{
  "n_head": 3,
  "norm_place": "pre",
  "norm_eps": 1e-05,
  "positions": "rope",
  "bias": "none",
  "init_std_qkv": 0.0716,
  "beta1": 0.95,
  "final_lr_fraction": 0.0,
  "batch_tokens": [8192, 16384, 32768],
  "doc_mask": true
}
Each number is 128 + 24 x the weight over its row's rms, rounded and kept within 0 to 255. Layers, rows and columns count from 0. Numbers have three digits each. The size before them is the row's rms in percent of the matrix's.

# q: layer 4 attention query, 96x96, rms 0.0719, rows 0-36, columns 0-95
# k: layer 4 attention key, 96x96, rms 0.0702, rows 0-36, columns 0-95
# v: layer 4 attention value, 96x96, rms 0.0843, rows 0-31, columns 0-95
# o: layer 4 attention output (transposed), 96x96, rms 0.0993, rows 0-31, columns 0-95
q0 072:137116117120164139123157129162194137146121130114111130151091178122173080139098145124158116132122120121161138132130050091116153134150113101123152083082160153091111090113128142114183147150126096157142148104145139140151109132130122124132158121117150136127107149100140147135117137149118157131
k0 087:119116132112145113114104133091111131155107106163129140118136126151119140154172121179136143145073154102128155175124201170143115135131110134106119125103130116134129118120134161129127115129123065127129143140144133121168125151070157182103151111125118116126132099117121114144102118079112177094
q1 079:109123101117169104153091132095117136125169128141124127137159143134048169111103099153148128122115127138153131141107088075136115120140135151139162138121090150134166113138191145130145105108108111145132184130153109119156115140127123139111130156118097121133161108178087120129166149121133140113
k1 095:133111155183138117140098131085153115115116131132113130145148116159087109089098114120117138140156113124169068118133071076065132133146082157136160111105147151144104115114149163099129146113136146162157161132130115110113122136143142109116106102118122133142097159117110125149128102136148085149
q2 073:143102129110146159124095113100140134155134122079151146150161185136087156130162111157125187120120124140182135086132102113150089127130117144119125136126112190136113133109157187106119115158105139140121148117129150135186134101129130096120144159120078107116134106122134159102121138127121137123
k2 080:143125139139151121103101163108143169112118094136150114132124085129123147115116129170105141133155133157092095161122079083107116136165128120077132105116170149106127124126156147097138131091153178146182166113145119131155090112150120117140105109144101171097082119137141130142092122127135137106
q3 075:159137145149077147126178095142116132099119104127144136117130078154131138135136135160133143103170141177078123090132116152101110106107122099133104141045121098145090120142108091160137153101111121106162122107106153145130115130140143109116090105112135129142126119109168105145120081127127136119
k3 074:171163122122145135116141133148132133128145099138155131095088124130157145116101127191126117144099107133126135150126139153138121131096183124081129109123141123110189118135111117128111129110103106159103140130122147112108165159106118172180075124151163137120130148154148146158143134159088175091
q4 083:140158096090109114132118133136092121152135156142095126155104112142124087143128152103132123154131184153106183130087135132123138160109114126116150138153155117095090131127171131162110129140172185124115135124141129122140132104115145149111161133152173111136120182167122103169146114104159133171
k4 086:110134108165088133123130121144134100146135173135138135145133195130097133172120129081141131127097130137146126123121111155105158125166072150145120109152113084110100153101069093148115146155131149100133113150130136157122108120161158078079136129114141108118120131160100112100122141116119118168
q5 088:103109129127107151132150156122069146127157116108120135108143136135142125109194132142144106102128096163141121138148148164115098127133128118148150137099090095159100157128119155081141129152114139107175176133093135128119147130097116131185143136151140124138144139123143077122128066153078147124
k5 074:097105109146151133137111145110173133145121119117127105105149065108105086123148141186117119126149119132107141151148149106115107139114165122088108114118154135095139120133161113158147116126132156133130151094143111086157063134134147130184124144138101133120074105111157135107112108130081165145
q6 094:090088157126128167143165095119146113088168119132135127128167157109135140085116114151101132117145092090163111120116066141137114129112109136121069125133105132145173130124156163091154112141131096153111139115131137148114145139108135085178103109141156161114135115131112149128138168140116158151
k6 066:164152137119147121121153109083116096139147076154146107098153109148138146100114125168101114113125102146109065140116133124136137129119183095103155174128083184152139117154138144079132129168152127126073166161117150125161138138126164148128136136127098144132123135125145121152148133115122139142
q7 105:133106140156134149129175124117126141112120094096133137147189112105123131111120141120119134098130132161123128142117160155079158136140148121155157099152122109145160128132148101115142155152146096115104134077095133146112175146113109127129153095085202127096102109118162165168092140118117131105
k7 117:163123123129176118140133124117118113147120125186168144073141127119150169122165103165151094095140136111114143123102126097157112126130139085109115134119103162155139122155155133097181102132136161115134116107144124194139125159173107138165105120103126127138159137132112160137085108132135162140
q8 096:125137130074152121157119122118154153150144098184120136110112149115092163125150118151131136127152110084153140101094097119135108097133128125109081154104151161155131139141129159137103104077098163117120112151136142124150071095146165134138104122169057133133150126119125130118123134143140102158
k8 101:103133115155114091096085125149144167132131109142134155170107149114116101121110161066112137153154123121170154118131108105096121122123127143136152142115126136106108126120121112192089135099102121139175088105129112167111120127092168150070152110137138131149130093113090129130129141132130079116
q9 093:075120143151146148151154138102087114105148102099120107107125109119149120139142107134125119075107138163117098154141159152119162130145086125152176102140136112144133129140102082089111167179153146111119165145109134099107115127126126128160096124123132161117090127115136137144100095126081159177
k9 093:166139123099104114118153108126118103127145092105126094114097087101120124131127108187142107107116136131114145144115129124153119131117097098126119068120149144138117132121113110083153139122182131142083145105141126113140115148124094097140089165165089097087128150133155140138123170104085177151
q10 096:146143125098131080149107107118160155144112134122122127151163162145108127167126140126134123134146129138089161165142127130127109122109134125123182154161105197118140090136188132122131130146135131142149138103131112117164141125132073126114183141111093135147135101096136102141132097110145198109
k10 110:122091139158131138161160145131108120164106137125120114102173138150140134093142150123117145103119129157124122133108131138138141123167135147113131167076117095136140138158143145082143105162087156130166189118122100158106105109099116088147130115110174158127104129119114127096074093109135083149
q11 104:173176109107115118180096160152118137127116142113114118124129120169127126120154124103136118167138153141118128118140134150106073100183098153165114143132163099105099125150108146161111130128106106120169094094139167101156130094138176178116098116155139141149133119108145105147144099134150134135
k11 088:111147135120144104114096155156139147147122128136136125120101126129128105157088149132123147145194155126103147107132128117149116129134107155144166160109120096147098144122110094151112104105123139138183155072144101127113078140112166098126101110123160107151143104115101160126065117083118132085
q12 106:121107153115122143090122084157133118108147146098136120139156142106141137165065133116092116141098122114135102157153141125161143108093126121163106102151158110112126160109103069151122160130132120111113091175158117125113159165112161147108105107106122105143121094141066115116131133113108089144
k12 109:112125112112134176104121092122121147116140121141186094118145093132122148143109114145108106144141138144115109141133147119126167196101198141128132133118130115155114139100159129137131154124167057139121141172149116097097169137098162142166159131143120142147131136145105111123130163163132135099
q13 102:097112154116117132113111166107121152159165117114113131119101116118109114115125125129094103133134108106119105101174085097149121084125114115158064120112105092170141101138119115151120129143121156136101108142123135181105112148115173136103097148167110162100140128083072158144112106142140106121
k13 102:129190114113174138104117173136139135094130088138172111141120112131126093166090132154143146103156145126115154073154100108096111124104137152139159096127127159153127113130114126157121152154141091148134143109109132116086129146093145168125122139101126129112117096181120136155173142149150096121
q14 100:138154119190127141111138118135086083097149135139129123152100147103162071085111106124127120111144183150144106117097176112143150155128105121127107140154116071136122132119119113100122150095142126158127098102121138117142132116145131123151118171121157164127143120141149057107109092136131141150
k14 102:134160164116101155118146109144108092143124140124131096101108124137149138139125111183158128139138121105151135146133144157116122118145076155137145104135129137147110134137059147096162103125089115128097163114103127126129141153097085121137140114160112125125130114130161080169123170167059154146
q15 101:120110150147132112151109129073122108157135119160148112122089152119136126123144092120128147114147085079170102116128114095109113107159114138127143161116088148121131162121138152117155102104087169130076115167139141111135145103095130125116084157115111102133168157129125120103091197126130127135
k15 101:163155128137136064134120130104147149115101118149071164179132104112137113096149130119106132122142094147134129120142145090128114130136120174127142158145063137108167133090151106137155131131129128146138087162156121081127127134155093131103139144133143112112166121140106098119105172148090123160
q16 077:143139135095148105140151106124095114121150150157160120150115126169152106132152119167128126118096143099123144126155117139100134085111140168144167134139169158125153132126166161129143073133149101143159159178081131092123138085120109125122173113159134111105100130181092114117149132152134152133
k16 071:154150107119137111130119094151175096112138118138081114128147147133101138095126134132103123113141125127144140101134076111102142088124128139122118181138116178173099143089128109112138118148105125117121191131141097135132148072114121122128089159181125138096122112146166117089110125096142092150
q17 071:139150111149168135096115162139146113149128111145148138111149091088143162159108119148099134122144113117159119150152188121172144101150142068131139166169138123151116141138085111108085145119129157112145116126125154106106124162128121121109145179127150167149137136121125156160141150123141068101
k17 055:102109162185108147077109159107141178092109121126144097145110094135152100118146132130086134124111129123159172143144120132095100152127127105173112130107120135121129161137143178130104153106114152145158103053118141118144161153136123115125094117121112106111114131164108149151169123147128138149
q18 079:134137093159147101121101115150133111128135141143130112125091127145108140181047143128112137146102152155139154114090117115159123168115117153117167164146153145118102117118113146160140096108112121154097129126175114108138080140140153166084156138143147132156143156125109170173144127120141095113
k18 079:134138145168105126126124146120113158127135162055104131180151151146110120107187183109101135153125098125143142137149089144124131130163090106133096128122132101141106107113126121103141164184122170118106084133164137101120123111137155123110146147105137098157117122118125152115158129133148081122
q19 079:181171119111103129186097128158148124149136139124107132168144130118103115130135152145144119138144166135102172098126151152084104161130141151086131156146110107130067129142086137166094134144121139067096075130145127130154139132123125121137172138158116112122137142123126101159135123125133091128
k19 088:076092146071117135112113136123160131094129153073177102147121153072104111142158146117131132147142087115117151109133133156103143137141095149157120135132114138126119128121102118181136122158129137094176125171122105116108130125165165154134159136104124095141099131136138102110127120087110160153
q20 095:106126156143108137110116149118129129090102141086095132175128140113139060129106140116103129155102125127092145152117112141119114133135107099154110076156134095118168140118137086116130151174130123168105135092125142129101150124138169110174131087105177142094095133138146142119144147101129172142
k20 096:131121119110190095130108136121167142105120085147126158123118115130164169140098090153161104099147178112085133128127180123147102140125128120130174138149146122142113124143160132139175135105139153126144172145115130135124143125119116163145133124155117144116134113155139162136063079127112166099
q21 090:150150111111109076130100137143161112149124116133130127087116125137153098094154093128153099110165121093097148096107100125127125130103135143071136175119096165144096125130175189143109108111109166131155130111147128165137117133126129132153129149153099123164179106121143098131161111138133102115
k21 110:093128131165090157114105119133116113122127144080154117158168131111102119137109135108124149129128139140124109149135145153095159131155118184150140124155136112085103152129047097149094153154106144103158128150082114110111089129116157094110154138108145111122090115128139108115144180116120113154
q22 088:131110147117134125127119122123157150143128105122125159137104132144109170107115079142107136162139111073139108122113101114160125119158115153124070167108104168132161100141150168135099127123107171141133102160131131137156061151146122120129123153125077169159147090097128155141097163138147109134
k22 110:086117139131141113087113101127135132108143112100127131155143143122132075108072167101115120130147115125187157109135170172094140126128144115158149146121139147097129146116097139147142154138100112145130154129130095124108147102083138166082182104120105106138129107114130134140144170163124090093
q23 098:115125123154115149115175143117092124088110147100127112107111111137197134142152130131124109139101113150094106162147183127126133121182119143145160083127158101109152117134104113092138152162166120101136172153115132118099130178142109107115117139100139114144100144110152103111095157114099164137
k23 087:120098126087157162134104115162122103145160136113121137084102124142121128150159132136123142154134129106129131169151134156149143134130128111131101117149143135109135123150091139156152121124138076083117137110161129062149102118124130095132137128174114076108149133152135140167101200108110168092
q24 091:175166096092106127141078131136103151172116128130116108117080139126151089142126115092148144138150161155112137087114139096146173105119139133131128164170169112125101117121115112175079141093132152149146069111144150136133139098138142151104120104139093125119160132121141111110147139113133111097
k24 078:146191104119143124144120163141126128146082136181123142133118163115126127135112104113126166169136163104116147075112125089122097089129110152124129161126126122143109121118106090151099099080077164136134116111109125137136130096120129131111107118141144115162147106140093184095108106149110095112
q25 094:116131131139133153128162107098131152112105119169127128128105101101153123144109148131138113139143126111128132124130138101129094122117147141148088150117061116133135084078079077127113102131145063130167131137126118107121146176122142146099142108137117158160146116076127079133155124153071128129
k25 102:103157110106156155095127151146150130126138144121135130109087131105109094150105110120107140164154108127159151166131170104123118154110124152116135107151125117088137144125076158174121124100131086131150116140121147100121113122062133148106139070149100109151114115153137101139171174089119130098
q26 119:082090150132101145100126080113146116120136113118140124126148109112134154170118146162131116108095073134132120170127115154133152140107129119112194105087130142113157149119141126080112126135169124090135131155140091115089153176143095099142126134084128145123099160114126113097115142122082141135
k26 106:152092129130130121123155095082118098089140119111135114149158128110085121106164130126119094113074081148128106172133150152129153177107152085120107105114134123133142160119143148092157161118148130103100110152101139116135126108175086128148134150144069151115118142122159109121154138120144165141
q27 103:129125139138128138119083112146084126119139138128142111104082136127119119128118117122136142105082101161154110127101154156150105173114127146149129133148156120089047130135090128106136145140127120119126132171126128155099168131148114103161132175134185118158110186147129079138153127102137130153
k27 127:104117140138101137135160122129107123124131121105126100108142100125151154106152140181156148104115082154119107154139111163139138170133118138133147133132124142115144091137122120079147113145155194098108092143122108117132131134151057092154137128132120118123138166109135117156139107116107216139
q28 095:149132106157141105116059112145113101119112154139121096163139097113079113181127146149122102134087112108131117122095119145132109155139153120159150074122169112123117131125144123122099135129145160106115130159109151155066175133142126165131107112122159136147133173127148117121151089112104153152
k28 092:109134120082124104149137117105137119161157157111155161115159115106106131094153078141151104138085144101100085165173140106143166176108137129158131111137158142148121093142130146138157136138145153133119120107091131133132134143153113125156132114132094075134178147133147172151152110140155172125
q29 102:152138121128094118172143159129096127152106162145150147106158157152099145128125129137129147140164083127094148105112116143126124125142119136080092151132170146152137120149157136120126112138105159124097112084143140174168121180110139152120129147103132127156112083156123164163093113083147086154
k29 098:133107156123135131187099113095137156156125127098125120133096165104100141145103177134096148103116095102135122057148086111135133104132139100111155127111154123141119119129156119109142117177108107113115124116133112181117145131115133101153162139079123077148124120133130133086101170137167125131
q30 098:096150109133098119114148125110154132133146117086129117178152153111106131095093141135092156146099114119118091095141117099130090087112099111126126120151169124116155106114123134135116172115121129151122122132111114140157129102156169138127090128125122177110111068102109177148158096119183138155
k30 097:134162156131131114138091122107150147148134102126136099124166120119138116134074128139129136112151117160142168105141126114101145115091180170133150134088145122134093131132169126142106172128094076194149172087096141118147145140115124165130140132121087179134129128144112142098114111152125106125
q31 109:115109145106066136114093120127170172138135124156116118131150097094118146134148147157120071124121078114135130123149100137124133117100105082093120071126132085137136162160131099146088146123110112124096069143130130173109148140097138118121127136152108156145108150116112106107141114108119091135
k31 104:162139160113151159106118135106105103099120129162163095143087159103115132126100123156117116130113133094103125098156147096148123145087135071124096112131146127186137135163102136117153153128160137144129104096118176130110172129119110127128133145087076141138124123114161115130168103160173130120
v0 069:133131166083088153144087126146130129080157156096095097106153136156127141127112088174113122119098105121146161124101141132156163138132150154111114104136167144059130148126103135135113111122109134134098133111110142122164084108153155122145117182125136116144119127174128120133140155143170133094
o0 066:132074149143153094100110140144157152120145164163150118145118115139098074067144085114132140142157132103140082130076136107124108136141092126145094126159084125142091109165155117147155129149131131156131128101154099124112116108139107101135127087108123115073142115116126093105110125129107123114
v1 065:118134122111153122096094121132099133138149121232118114129116144116130164135140136104136173129128133083150124148108135109164099112147139132143143132145160123144143130130141152087181138130124083134108141094123107127111137081151126079102118113107130122148123132151166101134131152085166090154
o1 056:111142112154131120101122136114176139147126065148147085113103129128152118138098102101128108097147108146127143108146122135132174141116089122096141122101117120128158123060127106134137136133181139132105111135153101186086143117151147134102116127146138099080132105116113155161146145129122077088
v2 069:100110168147117187093175137128150148117125142109093133095130082158132109123135108129120140126133096123107124099117133161122130107111149162078144189129111129099124128147099118128123112149101159096175126148104128143132089137069134167118126101122146130149120120078139122151135102144165125091
o2 057:119150111120147070106102114121128127116164145125148100167113105116160125113137147142105108147116149163102096168117145126166132135154136149114135136164156125139080148200102140083091119122092106161104157130139136099173087150153128117126089145116094117095159134139134151136127154122132139156
v3 065:157133112147096120117096122127101128092108140105135082125128135146130184139120158137101121137105135130081181152094138119172104110098162146148110089147149105074148171110146111125134144120106124154131161153116146103143132128128148102151096159104134114149144140196088130130117139140118168136
o3 056:147131132130138130141115149149115185144104195159123167141146127150066103089108146123118118095178148137141098129117133134126111120108113139140166137085120125142105141181164122161132095138153120141155143104144090134109099125128096091150161112102132128121109132102158144141115131106106089086
v4 069:122130132105148089143122096098125133126144117137223116138085135128157141103176153123117097142159130097125084104148158144131084115150092133142125132150106093130149094133138130131127136159126114145096160149115154068149170108093116127125130152136132126115145122161160097135138135120089118107
o4 056:173147100129147175133135109157129133137109129111112158109145129102136122161094144129135159068118174134147123152136092112139126121091153129118107140125175117106123128110112181124106135114112123152150112141101125175133113144143184166157143115156101117144136117115087165133136106174182093122
v5 062:148144129160168110131130132149129119146155134139140118141141141121098153132125179066133165158133127138156126127174105139146140149138098123130139124110147123095127163103114139127186145077127125136138080103141125124127085106120095098111149140142106143081180127132085175173124162140121139156
o5 057:105160115122100062122087111172096090135119136126126123121104157175135134111109120150132160066152129110120150079129118110110160099103112105119136086132113115152114117117116071156145155096093140163152138131129129142173112136125103119135136154133146117143131115123146119154081105103146119090
v6 060:149129161120146108142139122141111139189138147098139125138081133119139094115127192156115117114094097132158143125107084130134136140123111126142165176115163096125131123154120088151106125159101158120146113083113126122146131138142100152143068092121093150166100136132122098100102105168116131142
o6 056:150114131133172097141118122148148161133124122126108119119143094123126124151131101122157174197118114086138140148145133116118106110189156124166143141117107136106118149072129129152114106113155135101096164115126127117130157115101110127136102135130150119210130106084103130084139154159120130152
v7 066:152139133103144085094140103137199137129130143110156142118136083103091122087088097148155129145141135159133159136110145160123190139112175131136128147109113144141144086131144100116099140097133196127119099148126136121153136123138113151154137109134120124116149127102121149152144144075089110117
o7 050:163142126142116140142133174102067107089138163093069140110109132168143115085123148138116129118117134131090131111126088098158106136122090110100123136162147153099117124155097145072158103132111129141116085147133149164172107136113128110141119140118154138119106102159136122139125107148159171132
v8 063:127092130159089139114144078102143129147156124076168114116150140100150101159134094111154148114140124102120121093113127147080198132148114162113145142109131144103106123108088107111139156133111080155102161124138086090162173128134122120117148107116148107114134103143162113107118134145150118123
o8 059:102170143125138157101099121129137136108128115137138139110144111093187153096117136124141108161106124131186129160143124130141189101121150113120102119135161100095113171141135157126127123101112109170131154134103136097123171097107137139158117097136120141113144141131150084143192127178140101107
v9 059:105115097090082128113105129144169147159100126105117125085170100121100173148118096156153135138110090184133109138123090127107133143140130171112128100087121143115119136134115132133115096148114119140148113134144145144117093130133183116157097107135122156137072110110134076100148123126135170109
o9 050:152124150127174102123152145124145140135130123135103117150126159173113117085177102124122126173109139124149109119129133146121111163122140114121091110146130155147119126160131150100151115139132182137044192144108145093136091128102108109112140187100128122132110142139138127148136108105084139147
v10 060:131147145154129124089072200108121111158130165176178113104200136138141145146130085138159125122156162117130112133164129130120145159132175096136103140106117163145133129154129153128130124123118145094116163144136132135146163109119093128120119109111115159117138117161099158112162106132125118142
o10 055:129070149165131133119146136131066100144128110100106119157140104143121148143122142125137151047098162158125138131144129141132117178129108173142155118108151121118133141167129157101135164132151164140147105120137129118127147135135102126151103158140186092107128105141173096109093134130145120107
v11 073:147122166172123111151169135123115117144098147109123094152120121155159165131081162152118138086139139107116136107080105140115119145140136070142164171101111140136115118106104109103155110170124140133109149101125117164086160156070113123130130123104154133103125111147109145165110081127117132130
o11 062:098179139122113149158111087163130155108133113103137136123150112111150113141134140113118112166122118170161130126143163170088149129201145138155160119099123133096096152075113131162123125135142115101134116122107107050120118104136106155128114108119152117147118151109133095127123179132122123143
v12 063:117145162118094111098120130145127147107121090129118172102094128129108112090153098120117089123117123109146142151079138097141069128113088096154167090187103123160121129139150109126118123085114128100135121131117141138114161169106124084091136090155119110174127139102124166115135116134110143116
o12 058:174142100103103151165157125105105102144158099106136144125101115155119103173145166132131118085101102140127099108163129133186060115137114165141149140133114153119138136120130097145094119139132111110122106146119124152102106134134152148112140102157104184167117104110112187120129133108114134130
v13 063:148128131122108135114129116092147092114130105161154133128126103126169144143106096093106130132125130140117101123148137124119080156176116114174078115109122176135133110137138118114129131082153116118134147081160101116139189153112134173102136133134106142102144150142092113128126098071078096140
o13 057:090149135130144162103156180132126118149122121119117150125128138110143137159172125093111104097116208129160163127120145153126129133135162111140175091138130154105175137069116133150154137122119141142175091144129118141127120133116130136089173149134154128171145136164146117106124111150144144099
v14 064:101108108121118176167126142118151129094112152143142173127106122105110124202127075134093145114134133106122136131059105086147097086124121106131110115130128129115116183101152133115168108104168097119117140128140115137162112139143101103126115137154163092140135141148092111112111133157139129122
o14 062:135140127135128117118121121140142108150152133167133130119126144134087097133139132089148089122131123157128139121143103140061132131156121094149144137110127125175169149182164115136118113157092105116124125049182110096112136112118105124141141140145120161081103161167115136131114109088122110160
v15 060:098141098158128097113089120142159173109122101154151110118145143130142117142121163134184132122133154145106157110123142103119126106127101141088148127108138083150113101110079132111128165157153079136130143128181108146082138123168110121099128114146146138172124134115138101120172116166178129136
o15 055:137113127122106166142146103110109146127129110142130115155140117121140112143098132150124113145084084108084163140123117126201198141127167128113122114111156093158163139140152123120119095100154131092109160134112148120173149122069158155138089112141129116091128152125142150164153118130133109114
v16 057:172126107124098154110164098092184120098116113151153149097132152094137173128115086149126157133145143126104128154118143120148065141168142121116115127126106091105130142119115133102160137071151125147147175110125132122118161136155141108110189157118133108140122127154149143093146117116117143096
o16 050:086158161108153167150139142127142133100146117122155152122097135099095113158120137112083077099113156154165136106145130151134091154107112109124119096108134125094105159105133118137160104161136116134139126107121116141074157106116159111142176093134142144094127168146131118184149101146155152123
v17 060:098108119183131159138126102157135095082142120146104138111134142179150175123183175134108076139131133095167109154135121151113136092148145111115148086151152144134146094141103148138117158134092118110095173129110148090143109141151134095113128158138138127123129115104138086130113138128138150097
o17 056:108123095127147158134110142117208141130157145121183119163153124121107130109136178132138152095135090113135111126111134084087082140112116141153117112134118053110108078114155150185142167128151140127144108110132123138100098129138135148119114121115097115101151108127111139115141151119120122136
v18 065:116136124159145144106110139144081116106124122178209140135157143108160159101132124162118112117144131076140133137096110112078083128146136118122154118181125135128148127153127116129146135111117133135121173139111109105105148151100132121098145144137158139186144120146098162170090135126113164122
o18 058:144168122128092161166130102118094165153142124121093132165131110111123130166123186117127150035122149161153126115143133172143115126139120148133142127091124124109107143126115162160106175136136120118145120137118100137129079132103120153154141094173107136095140086123143132137140131112115124158
v19 058:128112201106110147119162183154165122107096140143094148123115155138151090173150130145121155120128109130137111164115109081146122131116107110144103109107105116154154191098097163122130094150131090134104155088154137140139096148148141148127123110161135142137116145151110150113106129123106095136
o19 055:130145135128103101136114084139153083154158084146153135100119184154103104163164091099127090132108150107119144128107132130051101131188110111145145120114128128163134107145129141145098128125160148093119140092152115072115136104119083128097155132114114141136116143141125121109126131132110143124
v20 061:131125108158138118128167133144162136125117116150165098117134090117130151121134157185153126132139116151117091132146137140093165142146120136082112146100096121131131139136127154139116122099113150169146132186172119138099133123059119121179136155135140117110088093106167132141124181149113151097
o20 048:102170129165121113171131098143117151120124094126124149112109152127124144128121147096127128088122129140129117151115109124108164159115161154111062140142138130112106124097122162125134134131161130124128164154074182117124086147121109113142148089088123119107120164133111086137146125116147143211
v21 069:104144104140149078112183138126082116130139100143146155131153122104115126087119163147137123159158143184123143115152163118124170122133124113131112156105140138147141132138146152124117129130125169118113118167111063119080117150161129095138141142104108159137090158171119128135106150140095134179
o21 058:114159143148118123128142114070130156114053103130118118146120145129136157152096098108113110120112111105108147124107144113120133130074152165106137142108137139113174134081112146178133161129138144090153062117107172171132153116111132127101136137094167140141119109128147125146141134097107145115
v22 057:130136160108092115140126148078163150097159116086140160080168163117136146106140108099133121137169131105148106139120190116131103129131101129149115102157137165118148110128135127114137136075149144133133124119123145107157106097154129124103153197118144120095135118162092108148120137077152126115
o22 050:113128123166118148095118143148134112125104138145147109131110150153112126109119116167107139100131176133128104112096128138137125097084094124129116115152153127143125138145145117176119162152089118161129065130126151192147156132143206124094149127130127151109142077132126156147125079135159118114
v23 061:107151106126139147128157178129123158139147138134158156149125169188128139143106104114138132123135140157130126158124116140141110130114129099127156105091146127122158120145163121136114102090121105144120125085123138107099143083092151138143116145097106104112115142186126142050178127118077157126
o23 051:168177147103145149081137160109131105168078112112111118129165116131103105146140132142142146123132151186123101143134121153174120155099063145134122132109095086155141128150110146131138102125135108166132111127106134125104172095118121106142152140152134114140103134081133082157091120137144118140
v24 068:132103116104137109151114144121136105108137116176112128159075128092134091135058131157116129136143105140132162151210111118121108117123121163133118112128135135144103140120185122130109099132146114157140123129152164088169128186133140088139109143119101125109131118131131133134144139130066123150
o24 058:130120111117127132116132110167128164108106141116107152082144114138117134182164113097132156148139145094125150145132059167116135151109175085126076150139113165150139108095119148146121105151131129121160164137139147137094140142126088109127169119093120137164102121150106183122143113142114142109
v25 057:084101167102198156092135144129120149141135128112171122159082137093101130093131094140128121128138130116157096157131150156137097102127164123170133146094124143143122130128162102118127107145118179096103124124099121115145092124128121109167109129121111165142121144112114093123095131110090075131
o25 052:145141124188138074105138140080163134165144120098094120097164136151151118120130108108127129096133159151103146112135108122095112181169116104069126167150137133117141170115121164135105136144084125132096081114153131174131161140131131138106117146121146131127100106117132166113140158127132137139
v26 064:085124119176097162119139128108083121126142093085127117100123169135125151145163136109129117118143144125109162108064151132113088113137158138107121150136128135088126132139120146134148137110098155136135150107175147115134118163090137087138156174144155119123149114099135164137095176177150124114
o26 055:099175117133091110139106111148135156124132117133163124174140128109130112132102140108116117104132090150142120142143172148115165094133118157115114118142166109143076146126164140176096170143098106148148138153139180102129136127151156122136162113114090116095129121111144087151189137107137087122
v27 066:127118115148105152121142120134155127139118099120065116117074132110132136139173134145091150149148148104102114138116123118166096132108082114109120146101126133117130150145146128118140140070142139127123080164151185134142150107146134073172129109166124108115176109109085155140143151156131152111
o27 061:096117069104121100173122144142109103143164123093122139109085127134082101112106111096124102112128131109095135119166122092096119102096121126172109144133110125139136113150171080141121115162094121155128139169134163134133092142137151097163160130113115121144086152120123179124099124109153124122
v28 062:124132120152113120134104143140142125119105101139085160142132158125122124108178158110109128128124147106114088136125144109148114138137112147131169095098106108130144100120145125137133179153180196116125160093108133097128116117112148056127127140128132154169100139117092097121122115159196125121
o28 053:114110113131134123110175111090144113123144164121147144126118098120081155153144138179078080119145040132115119119112148136098105114134132107138129152088146103130150154153122116143107073135102142131091123126131147153167155108118147166097143122119122120128144087122146127169122101140139110116
v29 063:160108172148104121140160082096152141102128132135163107134159105114132128149166097134124110111144139131124144093110107128128051132111127083097147091117126153149131111111176100118145116117150136148096180128137092108174149137135122095117148152118151105116162112122167101123122099090146123129
o29 050:073149131132142191112115125098138133098154135146170119088132134151152126123130156090119105157132135138177138136122114129120138133180140133170120146126117087105136160106146122175156108144123081103128077141127141111072165116166155133136157099129156145108131154123103120127156143160119138129
v30 055:099152146081136115159114108095153130160131131147153160155130099167103127124079120101143139110150165166114149145102146146130136127130112148126133182095155140135099113104129132139103126152157134120124143158118140134090138118146153152123134195112093103083107119116105131139134129080059110131
o30 047:122141158114112153129128136153166145136116113154084113152159121115173131142136070121138140210141117153173163128125127137115164158127151092129121120142147166160147113142129122130146125125103118135150055109119159106129157092131147109112135149095157090149108142141112132169128122156128151148
v31 066:104113169099186148116144092155105098137123138117112132075114119120143131118072144162132145136130118095141082100105111129148158112112144117128146175117149163138124096168146179118114105198129108128148146107115106151109111109117138111123108099126111148118100122073121120118150141122164131116
o31 059:098136146115120067094094109094162138105131109117092101161128118130132092122133059131111136153082099157097138118134127134131099148153120098127136149125121137124135121100125154084144146126164144130097130180139140114130090146114126131094059149116122086097127131124109144085115157135130125149
q32 023:129125170126138110142137131149140188108118123133101108124102121110137128138131145109125129104081163107151063132129118130182180130105099121107138152147115108123162121115145147153118130133106122160085121121096145118062143116099130132111091111152139135136129139202144132084125138142092150107
k32 023:116121049106154100142137126113108115149151108113125118164132126150111136137152117149116087129137108172120133111112108132111137116130160102088128128157149180103104115131157144131102112075126103139134095129130098146153142082145156119080126149101100128130159121077149127105148146185160125147
q33 029:123150175117119150107122123118099143135148137156163145124171105149147095134130109132151123105134120106157117159169116157128165125125133094132124150151131104152156112114110121119098113135119067139095141135109115147134132162106179137138153153115139121149197117103095133112161145163173074087
k33 028:139126113150140140150153092142118143097130111102158126155132129121101135166066128097125128149111141164086112131082130117119104148112106176111118105119127134082108145155118152094156156102116168134175102112116131127172108122098075140115127117138055131120112118154118116137115115124097155158
q34 034:122137146126100090150094142120134144097139162128149127136113089176099104104116129124104114118121138184152146120132085116142129150145109118133091160098117186121111096134139127149125104167145152146107099162169127139118152156136110129076138070145093128162081146115134139078125135126136110142
k34 033:118117142091162105139152146113134128152136096173159148148110157112096169165132102131153134114125095141126126137144129159137172145097171099099172131147147102090108130140084172163128115079133152133154116170106136118113131118144155156124131153109129129181122106146121070153117134120123133102
q35 039:124108145159129153114129122108073137111123108121125129112115142100131109137123110119105139107122157104130137117129106165103083135125122130153134119144129102121144139109156155086196184125137156162120143103108099104109111116111108103175096139144178126084140175161124098101080130134141173155
k35 043:123113117075169090164114152156152119141142083113164137138136150138062182126125130107134129133126105130132139115139093159117152108105122082098127132147142158091105150147135164171139127118122163091136120155132155148134152137143125180132127130110126103179126107119107100174145123120129095108
q36 037:128178108092151117153108128171193098150117142149137138130151132130119102126132144128159126152132126156134136134113148100163160104113118143112135113150149140122122130134097110175064111079124111112144097141158140139146177115113163158118146120136095116148113088123150129128180121101127080090
k36 045:113137105123101147101157130133130154133106167155086126145139148136132133142143106170117155142166109113158089163131134105117100130148159134137143161133095143183132080104143092094131093132107099161093158120127096127130060103120142097131143120136097170103155110114111149095120147143125163123